{"vocab_size": 13508, "rope_fraction": 1.0, "bias": "qkv"}
Each number is 200 + 40 x the weight over its row's rms, rounded and kept within 0 to 999. Layers, rows and columns count from 0. The size before them is the row's rms in percent of the matrix's.

# o: layer 8 attention output (transposed), 512x256, rms 0.147, rows 276-279,340-343, columns 0-255
# v: layer 8 attention value, 256x256, rms 0.146, rows 149-152, columns 0-255
o276,085,171,231,163,218,228,251,241,233,218,138,165,216,218,234,213,204,267,208,160,211,164,293,208,122,170,144,162,185,165,215,175,156,187,177,156,254,263,283,216,140,229,234,187,218,188,145,251,242,145,163,202,189,91,223,174,153,197,132,167,222,267,232,218,229,264,209,151,191,216,126,172,184,211,142,305,194,234,226,204,211,173,130,278,190,205,195,201,203,182,240,195,214,120,173,234,207,229,220,173,249,209,189,210,251,128,190,200,206,154,146,204,175,234,157,242,292,194,211,303,143,205,123,163,156,166,242,249,213,298,260,218,191,220,211,212,170,263,225,244,199,177,222,236,113,221,146,254,197,195,213,154,218,279,195,281,208,284,171,155,183,168,196,276,189,170,195,207,148,169,227,227,204,177,188,141,254,103,163,174,192,181,153,207,218,192,243,206,220,215,167,209,155,228,195,160,162,204,267,172,149,222,196,202,190,216,224,275,202,189,162,180,212,162,170,204,218,255,209,191,214,223,269,168,158,175,214,274,145,194,233,235,214,149,239,152,236,201,207,241,177,187,182,191,125,194,219,228,134,160,202,139,253,253,207,172,177
o340,098,183,133,176,147,188,190,198,169,215,204,249,252,175,132,205,222,159,214,178,261,240,196,163,188,254,175,254,227,195,90,170,163,185,316,248,235,181,139,103,164,216,178,172,149,157,194,198,177,291,231,210,240,190,244,253,238,176,240,185,266,241,158,167,240,153,195,122,207,228,151,203,184,188,190,185,152,166,230,133,266,146,203,198,269,246,194,207,196,190,148,185,176,222,254,157,244,167,266,227,192,206,268,222,213,236,193,267,186,161,256,168,202,219,224,180,169,214,172,178,270,227,213,203,217,162,239,181,226,153,218,153,244,214,273,213,266,181,141,198,251,209,247,232,233,190,193,193,267,200,220,219,227,200,196,103,246,194,199,213,228,119,239,115,195,213,251,169,199,156,221,111,233,208,123,237,214,192,261,189,222,259,183,196,184,189,156,157,216,170,229,201,223,187,256,158,222,189,126,185,194,143,209,203,202,259,183,200,121,148,264,228,196,179,239,206,257,98,249,246,186,234,134,210,246,206,183,192,185,223,122,164,248,225,231,219,166,234,198,168,230,157,172,177,191,237,117,207,279,158,217,240,147,206,254,163,234
v149,103,185,200,217,226,244,256,147,162,226,182,260,239,139,175,164,176,215,300,177,242,117,221,213,189,192,219,206,171,214,214,122,161,184,259,158,161,108,190,211,177,169,251,201,195,155,187,223,192,247,163,275,196,238,190,138,178,245,224,199,163,195,133,186,171,190,239,248,242,228,247,194,142,150,254,133,159,202,52,265,223,214,258,225,181,177,207,136,245,222,140,233,153,177,177,163,255,212,196,159,134,273,165,239,149,160,195,169,140,176,223,114,198,185,235,219,205,166,182,191,208,173,206,208,243,167,192,187,210,182,246,218,180,226,183,238,193,238,239,213,228,108,216,213,161,205,191,208,214,188,130,136,217,199,215,238,191,216,218,226,205,199,181,158,203,171,214,232,125,141,284,131,176,203,207,172,188,211,188,199,267,165,210,199,204,126,202,215,214,161,168,263,236,237,181,162,234,255,258,161,213,195,146,165,152,268,245,215,257,226,165,198,175,189,164,217,152,251,235,240,219,263,235,178,186,250,238,289,120,255,150,122,186,243,285,219,218,252,196,160,235,187,211,250,259,135,200,143,219,206,205,218,180,212,238,234,115
o277,085,231,194,166,236,189,212,255,266,247,192,169,129,257,212,275,207,163,146,134,156,318,161,152,233,152,228,217,233,129,293,205,225,186,149,205,281,234,203,202,305,169,189,209,219,240,189,215,219,102,273,128,259,207,186,158,205,90,215,176,206,171,239,251,173,138,168,162,203,176,169,186,213,207,238,242,255,141,190,208,231,209,215,178,211,163,208,205,180,193,189,215,210,194,177,230,185,187,180,245,187,202,186,224,195,224,270,176,193,203,178,242,185,231,158,232,235,189,182,200,98,237,163,173,181,261,234,174,182,204,166,238,194,175,215,188,224,174,189,238,207,272,160,230,256,223,177,197,214,211,218,331,155,176,215,222,215,197,193,229,189,137,229,201,135,187,200,174,167,235,216,301,123,217,198,209,169,150,190,189,173,235,211,174,237,156,172,190,211,152,228,163,138,158,91,181,208,86,241,174,209,171,228,268,188,168,205,259,268,269,213,165,186,144,251,202,187,203,153,208,192,147,159,247,221,262,161,213,264,203,273,247,186,221,192,166,253,215,219,215,189,119,164,248,204,144,197,178,232,188,207,157,235,176,139,185,185
o341,092,212,184,301,171,237,205,200,197,175,212,181,167,283,202,178,200,192,257,262,212,169,178,163,141,238,241,190,122,226,241,161,245,184,244,208,161,245,143,204,177,220,184,127,198,219,249,181,158,204,191,219,218,230,196,273,191,210,175,188,244,240,185,164,209,176,260,211,208,213,225,228,202,225,214,166,174,186,201,184,215,231,268,199,223,245,201,183,195,192,234,227,208,183,143,223,245,174,189,237,128,194,178,179,278,181,104,144,180,155,174,256,168,193,174,260,220,168,155,155,247,217,182,208,133,213,184,215,223,257,293,161,179,235,205,231,214,264,197,261,176,199,81,235,147,158,248,215,198,238,167,163,156,211,180,204,210,230,157,163,241,220,205,223,250,129,96,199,242,168,217,188,244,112,204,199,191,192,168,248,195,163,217,212,199,249,172,219,149,178,255,204,240,142,194,289,229,195,171,219,164,187,240,187,232,175,245,251,121,211,288,147,159,265,128,201,183,166,123,191,175,282,213,143,180,201,259,195,161,176,186,244,164,192,191,89,175,88,182,250,248,232,209,171,189,320,270,244,226,198,187,248,199,179,223,232,198
v150,104,231,139,167,212,181,201,311,181,222,152,288,201,218,230,265,198,194,246,199,138,191,197,150,159,110,195,100,287,170,264,231,251,196,172,199,135,236,209,242,185,172,286,203,196,175,156,211,150,241,262,187,252,187,238,161,183,202,159,245,203,178,198,175,212,181,167,210,207,167,190,193,249,155,244,251,188,178,205,227,168,243,163,159,176,185,248,143,177,152,258,259,104,258,203,261,157,182,201,228,131,237,258,163,187,169,175,196,152,239,271,187,169,199,202,168,215,232,203,196,161,236,204,147,175,230,184,133,153,178,236,227,250,190,182,145,176,143,187,160,191,156,218,255,131,151,185,176,178,239,171,201,214,226,246,158,190,218,198,330,188,254,197,180,241,154,171,178,199,179,239,188,163,151,139,288,182,244,217,220,192,233,168,116,199,137,235,154,156,142,196,224,162,122,155,174,186,174,204,166,273,122,251,222,215,234,202,240,191,129,229,133,235,217,170,172,226,193,194,199,159,213,229,156,195,138,228,246,180,171,204,182,233,177,131,200,233,214,211,258,213,210,184,270,168,279,185,152,162,242,171,134,201,189,193,221,154
o278,087,208,267,254,179,276,197,166,236,228,227,145,140,168,175,142,267,185,118,186,172,234,202,242,262,246,227,214,141,267,215,105,194,162,217,170,144,169,191,214,193,194,214,264,178,184,215,155,265,133,168,199,172,219,184,168,147,154,150,148,270,166,194,190,181,184,218,161,254,167,177,187,157,122,201,129,205,129,153,170,170,182,218,167,213,166,261,207,264,194,137,139,206,199,149,134,196,208,145,146,185,178,189,191,215,231,259,200,243,207,171,139,208,199,224,228,208,180,198,292,213,187,157,168,228,253,169,165,252,229,220,259,176,312,195,222,163,191,206,253,125,228,173,121,248,209,178,156,184,174,189,248,204,157,210,136,180,173,236,190,161,178,120,263,260,163,174,231,198,205,211,193,170,255,213,104,210,161,142,303,229,228,251,202,283,141,143,175,188,183,194,173,177,186,170,200,264,142,254,268,166,230,154,221,184,200,150,139,225,181,138,238,184,171,206,250,202,207,126,221,163,225,265,181,138,247,201,209,170,180,195,243,226,144,229,208,171,200,221,173,221,181,135,222,218,158,256,159,164,190,188,206,165,212,203,226,191
o342,103,177,169,209,184,139,273,193,230,176,238,226,227,153,290,234,154,268,168,238,238,167,169,211,182,225,152,186,222,243,141,191,228,206,228,183,185,183,173,159,135,301,252,177,260,250,183,188,228,218,246,156,208,159,284,237,197,162,198,127,196,170,245,238,278,159,216,198,203,187,124,174,207,258,141,175,216,256,209,137,214,243,226,153,188,202,174,174,199,248,207,172,205,226,241,213,258,294,213,192,220,195,186,167,191,213,182,179,195,187,150,199,214,216,186,192,175,234,169,175,230,218,184,304,274,140,246,137,221,171,193,244,200,219,260,195,157,243,182,163,226,185,209,191,167,155,136,188,163,209,178,161,237,138,200,206,214,125,125,186,186,280,243,183,132,211,199,150,182,214,158,248,204,212,170,196,136,297,249,149,219,158,126,227,176,143,194,216,224,240,154,154,229,283,174,147,163,240,254,168,299,161,216,238,154,224,216,155,187,188,216,186,185,218,218,201,237,187,259,229,244,199,236,215,193,285,152,177,196,219,129,213,240,272,250,281,150,190,209,180,223,205,173,160,239,196,217,229,207,184,239,195,188,195,161,175,349
v151,098,145,203,144,168,191,266,215,226,154,303,170,214,200,230,208,172,211,244,241,241,257,214,285,168,185,185,275,185,206,238,129,232,161,155,169,187,208,95,191,186,202,146,147,240,189,115,237,259,160,257,108,231,150,216,289,205,179,132,236,91,146,205,127,159,211,253,216,219,236,179,300,219,235,203,162,226,216,218,243,178,208,277,187,160,141,191,169,218,206,200,236,236,199,133,219,137,221,239,178,202,179,182,172,251,238,192,234,171,191,167,253,189,175,257,113,110,236,222,232,208,185,185,192,174,228,184,152,165,228,120,161,159,220,159,179,159,215,99,171,172,208,187,165,223,209,214,196,201,229,143,296,203,188,233,142,200,180,280,167,226,246,180,187,219,203,131,227,206,254,227,236,177,220,208,205,236,149,187,232,183,178,136,237,231,175,234,212,212,168,176,155,209,208,183,175,174,238,149,265,210,158,174,256,270,210,231,151,208,206,167,197,239,180,160,219,215,205,110,132,255,226,229,168,187,228,214,220,251,138,157,204,178,146,256,212,165,247,185,194,219,196,174,185,201,264,226,140,174,190,144,210,221,196,207,144,187
o279,088,190,227,239,201,266,102,109,209,230,112,263,161,238,242,212,231,137,139,242,222,251,191,126,222,187,199,190,175,198,226,225,195,149,182,164,134,206,175,197,198,156,253,204,137,202,211,206,130,183,188,210,199,228,189,214,210,106,191,124,268,238,172,155,214,212,198,142,220,150,195,93,188,218,213,185,147,145,125,135,283,180,183,137,147,139,222,156,191,157,161,173,236,241,201,187,200,205,192,250,229,187,232,258,204,159,181,221,194,214,222,154,250,225,219,208,251,146,156,237,215,225,246,212,289,233,227,245,202,154,274,186,216,231,176,180,220,183,274,236,154,178,128,162,190,166,157,186,197,209,185,197,210,183,168,162,282,264,199,140,240,177,250,204,263,189,163,233,159,115,248,129,193,154,189,239,204,260,207,241,187,171,200,195,245,177,256,201,214,251,212,227,236,219,179,175,133,216,197,207,259,228,248,196,148,202,220,256,242,221,229,196,182,231,221,207,152,243,202,161,199,205,248,256,149,225,253,184,137,205,240,256,276,126,226,186,131,188,195,212,149,191,230,225,186,197,191,300,231,213,131,252,162,224,164,248,242
o343,090,311,165,260,242,182,235,200,224,168,211,165,218,195,226,190,150,217,133,212,212,186,232,206,197,145,100,151,196,264,235,171,219,203,185,158,290,182,250,212,220,254,163,191,246,195,186,210,182,178,165,235,154,176,210,118,159,203,274,154,190,163,205,199,172,247,207,249,214,120,230,178,226,232,160,225,209,303,266,208,189,198,205,278,214,360,219,246,218,163,166,192,216,152,171,301,222,233,186,225,187,189,190,203,170,159,266,215,150,220,201,172,249,134,234,166,184,168,224,164,142,161,225,164,74,301,178,247,151,175,215,159,124,178,187,173,226,178,146,150,202,165,275,220,195,197,183,236,198,251,159,156,250,197,174,178,223,221,184,213,192,190,172,214,140,227,255,125,163,197,231,181,234,112,230,158,256,178,205,159,174,209,185,203,175,175,222,232,169,177,213,202,219,174,191,206,223,165,165,185,201,209,190,206,176,207,172,159,253,185,184,140,246,165,237,194,196,179,195,164,230,146,215,312,179,226,203,282,217,141,263,172,167,181,263,156,285,176,209,167,190,214,220,176,157,205,221,217,189,200,257,194,228,183,166,246,128
v152,103,195,168,222,177,199,158,275,134,242,166,164,192,170,241,146,167,150,217,229,241,167,201,146,170,134,181,183,152,142,210,220,234,238,195,231,184,296,145,272,174,244,224,179,180,178,221,72,205,108,176,193,194,165,145,161,173,225,163,142,207,215,201,92,245,90,216,177,177,243,172,177,179,254,198,173,233,237,251,257,212,166,193,205,196,146,176,228,213,206,206,171,176,199,159,192,148,153,215,271,148,170,231,153,211,167,194,165,293,186,175,196,166,218,293,240,297,165,165,166,206,198,212,231,231,165,126,148,187,206,143,150,180,287,218,102,160,236,235,185,168,204,234,194,196,161,195,194,222,230,231,168,211,193,268,198,136,192,161,235,228,153,206,224,268,238,180,199,255,244,224,199,251,290,232,209,196,220,133,186,261,213,258,181,212,197,153,165,214,259,204,166,214,163,153,161,169,221,201,271,214,173,192,193,183,258,223,224,173,231,236,195,218,187,193,127,203,292,166,214,157,232,237,238,107,214,190,222,186,213,170,149,239,202,145,205,263,189,232,251,220,167,194,189,188,278,195,205,158,251,178,186,218,177,259,154,212